config = dict(
    head_dim=32,
    vocab_size=1024,
    norm='layernorm',
    norm_place='pre',
    init='normal',
    init_std_down=0.0114,
    warmup_steps=200,
    schedule='wsd',
)
Each number is 128 + 24 x the weight over its row's rms, rounded and kept within 0 to 255. Layers, rows and columns count from 0. Numbers have three digits each. The size before them is the row's rms in percent of the matrix's.

# down: layer 6 MLP down (transposed), 128x64, rms 0.293, rows 91-127, columns 0-63
# up: layer 6 MLP up, 128x64, rms 0.303, rows 92-127, columns 0-63
down91 084:104118114135109088147085151144130121163111097123102172175168142108123160102140084124130147121137151139163101145133132146134157121140106097127144142152074170158129143137153104117127157112096097
up92 099:152147159136095108101125187131157132067093094089077112115131136123161109097148110135080125110095096139131110127133126117170112116103119148119149173130117127151143116127112119123121129112089129
down92 105:124110130107106128139167170163126114091156092123103143149092081152110167138160158102102155135119137115149123123174132121178094123123096122104171135129158144121154110136134125122158091119100139
up93 084:148068142148101136153171105124160122128136162109142127134151128149115116141113114127151160142115150160165119173085163155122133084183122146105122094114138114143107174107143155147140123125146115
down93 093:159134156163120161134123135145098116073121150094171132071123126156078104159109150120142118151167136138116137097090161130130103115133136148127113127099072151132125109110121112127136118097151104
up94 101:182136098131132139138159114104150120150136151102093145103113128153116093156101124135112103109121118094145137158164119150131122120105125101148143107085137132168081175146077078109123146143110130
down94 115:178125130123133132136143147154137139095087112141120114153116175086114121115123145106112143107115099137128128124105107193109080075106125138127162142110091113154065140131133097131140145113128114
up95 106:126114139103124128108140138151170170149108085115115133124138108131126129154130110158192135107166113102161147125129144100098134131154142143130165134099081130148118142114078142160149153099072116
down95 097:073142084141153124128160145131108114166141105142150163116138146129155136110099130153125084139103163103096072084128132090137141100097116134103104125155129133161143148129140168133141154112146101
up96 115:114161101118133121118125120146124129166108149073087098167112109072148135089150141115117131124139130149130162130143080162147114120157084097161146155111146118130116118167145082136121131155111142
down96 126:125139075166163122153181124181118112140138116106179148134114130093130090138160128102127138155151154101095112118130119123130124121138116094140154128120109114152159104150164102118144128084154094
up97 101:136135146107123115143117130133094150115131165091126124096129125164115137105147118107111123083138134115133155104179093100135084130117143183127151131125146160170114089134072129134081087145133117
down97 108:125124092103118102070125111114126113170143136143116143145146166160138140146096139133098145144149094112079132148116160126129127145136121134140086131132108105129157145151121207077111142150120129
up98 093:127110105112120087113151104126116125141128169123139101094122191123157137122130111128125136168155135146143119142147120139110144145139135069100158125091120100129116111148096127082071102143136073
down98 093:124167132157146172133096123100127109080130136143083131169129095120169105111174124140131129111128147147127104107167104139117169150147157145152104133156109134112124124056136141142157142112143135
up99 103:136121099129115175145111121151166156088093121175110091141128092098105116150143127161169158114137144134100145127147141111130134127146155166107084111129153081116121132156163156169124103138127112
down99 100:086126156081142148146144179125144132151152123111141105146165109116115121125111142137121119114156141164127176135092130120149163170097154145124114163141123156117161156180148101132125101147126172
up100 095:124114163136125139152143175074113140094116123076105124127124095115148183113131158131107142110128144124147116156118114132138110129128111123104129062138118133104171145134179161146140076129122117
down100 091:170125149090170129130135075142152123174177129126147097104131115142136107112125105160139116151146126153102144098082141138124123130105160145108111114121143112164135134117097141162160112152164177
up101 099:113133117116109127115117146117169130119141137107100139136162133113076116135060194172147115123134154109137086136093134127173111150167124115153142135084099127140116124089112138093119115127136125
down101 109:116126133117120098124142177107142151104092075123112117114114125109116100134121157162208107095119093113150130170128111117162145120124147122108123144147128145080079100125148135131122120165135121
up102 108:136177146154119165102117153105127089133105122140107121129169147093127107128113165121149117140163089144153101106139132154129136171145180149136115145107121132140142199116133152111108118156106098
down102 101:112110123134180114150111173098110115148153088113176139126108188112114105112122159142135103146116172116124109096096106110126113130115108100136122114158116165124125093130134110120136160134191138
up103 085:101130098128111092123132144142101140127112127134133142143114140132114135108154120130077140127138182119093111132113098138134080149108145122075109156173118120115128114124171128127102058153149076
down103 089:129146099164141089125188134140143174126192158154151102131131148136112100133143103136142117137119145127098155103136129084118132064107113107109103109112130130171138124107155108119147099126114108
up104 091:127136130106137158147141172130102180127113130143097109135135108144131122173116144164132179146124114122095147113107138104174142111195117132138146186165152123111153115132174142128135115138108129
down104 081:150139136178116092136076114114119143072091156110145112180126128104116147126113090119125144147135135154154123126166113151154126124070147153145111096141086120144132097137128120138169138113143111
up105 100:169136166164099126115142125146160191122138118145090104117143128183095119158147123138118118131173120152151120176127154100129128130137077127146141104127117129094136124133164113164116098113138157
down105 098:113102124139126121120123126149123113087139138091153153190115145102117095135097125148175152151088120149121114146155146166118176119086162101110083141136093142129106120152108121101143148156129150
up106 090:164113137152124134115110162117127134124134179184131142143112093112149139142093127132115084136073151157100135123155132114113084114155089107140116115140172153113148138121168137151098113131082116
down106 103:154135161104152148130147121120121108115128107158135118114118096117103105120130133143113122134123192150132119060122135102116182090141121119149118169154113139091091131111097094140158171158106132
up107 103:119142145152116127107116143117106168138100145139143156084124099064120135168113126152094101132101128140094137125126108165135138137141168154116123109134101154113096128126076103123114131158065156
down107 111:156159124169118119130117149125130159084094148143158092108105146093141110132123130078139119124116142102140110143117142164135126146145154147168129117141126181109081121181176152107157126142120150
up108 084:150149137166125122109139123136094134132086107121119105120124099172118195145131149100136158149134118092102141105093114096167098104130106157141125151141140084106086136114125119146166177134130128
down108 082:121153105158139164105105135120100141140148152092172099127124142128092130130089131114128121121126130176113126140122073104168126160098081125146100141095160115100157113131121120141106077137113167
up109 090:158113153129150083125150141165131110138100120118130164131114094147120135122127145151119109080142113134122096158129075137171082108115143102109105120107101141139134173144144066131129110167108106
down109 105:156109102126108191132167134083140137111144156140122109160112139125113137131131104120149134083145124138132140156115152125127095133134147178082130129174128086106112132133192097125134110142105096
up110 107:090173140118102074140150116158104095146106160110118156086155145124093136147128154139109109156151133140116129068151171143151141124139104137102143130094132130147086126125123108113107172123138103
down110 102:142097124158123113142148073100115108093138125117130175137158123141189102121148155154134163171116130125107119140134098144108147144139152114068136127170129068123139142095108133146123127132132137
up111 092:123153153148123123113128142135091139136136119157084094160119135111143116136109178122142169143118131166118094129177127196121145147109090137174124153133122104147138109088080135109129136116131161
down111 097:110118104100099091117106142131130091118118123138091117146128150103160132096162101141143161158104120093132073104185155166149089158133122116114134103106150122172157122109095108108128135129132112
up112 123:144122107153125136150089101132115121168127145124129139155135107096124133165101137114115125147127073112103147160124122146154113092123061124136153174144124137090089110176113116162141149146090123
down112 135:136144162115175085145071147130146115138117150150100108132130132120135136130110133151147091161145178111123144143109120096096121116125138113190136127094093142141095152075116148106114127138155156
up113 115:123146145130163135115134157090122169128081133061128121087113147117123129098137135110093145128100118126143109138101167151123122134136102169132181114102131070162117140118111149112162134159125138
down113 115:142128161173130152106137123103112138104122137142086104068087128127138166138141113136086151124128142095146115151120153142116113141152161121169129174072129117171142140141150173099136124125125137
up114 099:106085157152116133093095116099122146123096153108063118139148127158109152149144090132130107154116127141128098141103099146128123128134085152088128112112113110145099086146133120134123081181129104
down114 093:151166128139098126129107115135133164162152094152098148116091139152105136109154130126160097133149067123128168092136159141134092128141090128104107164140141088166143133136116118163137127134177130
up115 102:124116146105132133157147159101158124126127143157128094087166191147120136155113101138126125150123114111138063177102129114137124115080132135120169132143116080131109142093126137148101143108106102
down115 105:133144128143133115122110090130143093088110146102124169160085121102136116139106122116078148123141097159172128129116133205142139147133146131131150166139109179135112158102104156125137135127093123
up116 090:106128081118143125142134171150155165139133099139131099126146128121119137161133109121143141111155169114058109101074158167141113107114110141120093153127126099120087106098141095142149108134160129
down116 082:150147163109122096079152106124088140127106172129110094132097134134138118132126139120108117140135060139118099131137086121113132131131086112163127105120137193119159135127087111124121129136074126
up117 118:168145162119111095110102123144108120098129140142114098081105124081120123123118164093110132124093127085129130179126094155146104156102164137109133151148158117139105127137100085143125141153138173
down117 111:144128129148157142122157171113132054107135162158151121132065106083118135124088110091160130108108114121123155114075126135146139130131129116123136152147116147139109096112133123116111131098109173
up118 113:113121147136120120159135138167133117109077132096112123126110180182128128143177144067145151095134111107120157139142100116160111137130152112141124157110138142189083142105134140122150137135127147
down118 107:108167145163098128155172106100136130170143119126136122079131118132103135150138085168110148140145151142131153106164149111117095166090138132150109142137115075127147130156145122131149132173124172
up119 109:146129126143117117127139114134160134125149073102146151120155109140150108096118131130123123083150130151177118132156171133149067150095135107108152144087176121132117164160122116175119099148107119
down119 097:155116138172137119127121109151144119132097117144114158100075103082124134115095167131135159147090078136130108123144097111165073086115116139123092141111162098129141134144144126155129152141118100
up120 096:091092094166133079168118107134123094157138125123154145106127134120142118119072188129113144142148099145176091117161113097099104135112111143152130128143131145120114146135091163119107122157122126
down120 101:145175142112109116150121093087091149127121080081109117136128139127112136121122091132100097095137165086124137118102106116132110116146134174103143116121106134187122137121116116187161128136104129
up121 109:130161111142102118117180178143115099142134131097119134109134060126142145134114134122095147183151113148135122125160107162163137147104151166151124086144126117153153113132137120155135085113119160
down121 123:125124086132105125081124160165129117117108121149098122149112120081141093101071170097104119163167134162110152116108101167122125118089141157164116142117130147148144154120128114122123101133103157
up122 095:098121131109085143093162109205144124142146122159160076162124135172108132117102125097165131145110136120126127142156136132145176111160111110102130145100133124150101132140118144142099097150137124
down122 091:134096173112133148101126122094144121105126160111126166105133134127147116087177115127126134059121172131131125176096133155106139109128177117116115138176115120105112110125146103140169122140143154
up123 107:179119131102114151091135135148140149135135121145073108130085125093122137127119142141113122185161182129073113153101139122161149119124111070115158117105127125137107125110156133157140138109135146
down123 118:122131150122091145096111108158169150117151106126105168101075124132119124119152177142133146140122168119153123167129146182139117121124131117133137135131158100090098118118102128149090106130117192
up124 105:125139097149098138146152153118157111134123157111113105120142114156134079112086158139075113141115084156109125072136105162173125103136134147135117102100110131167123163128109126139080132136147146
down124 091:123172135126104203113157172129112129145138182109146111129129101152119078110089137103140101139134110140122134164119138151133125145125151167134110146098105108136151144155099124114111104097169112
up125 076:126126128135124133093151122156146176126099133147132148181105144159106129181126128073090159129136148093102116166104116172127137102130107155114157109125122109133080160121092158117149132121134119
down125 087:153141135128156111108108095143139104147123113102117140162096126123149087156118124071113129084162151139145098133128168174152084124163134118135137179116149126127115184113108138100100117131138140
up126 121:130149170127126119119159128151128131140137163112126131090123165158113125125157118086155116135088110109138120140124162173108109098179109172093127121168123079112133123154138122149085146173143127
down126 130:117081125123130135100076141162132114141108136122126094105098127130124169130161174128137149162170118150123127143129107098186122126132113146129166123109162131168125092125109126126111099155136069
up127 134:146109129154129144112121119135105142149078125139116125139180115143138134083124122132133152116108139166158135101139103092116151144144147143140156105161216112159121139094131146147114146172131094
down127 105:114153137106132134105116205125137103093155138113120133143091134141092095130130120073130150105122086100147141172107136154134188154133126117168105130115115157145125128160140118138143126108096128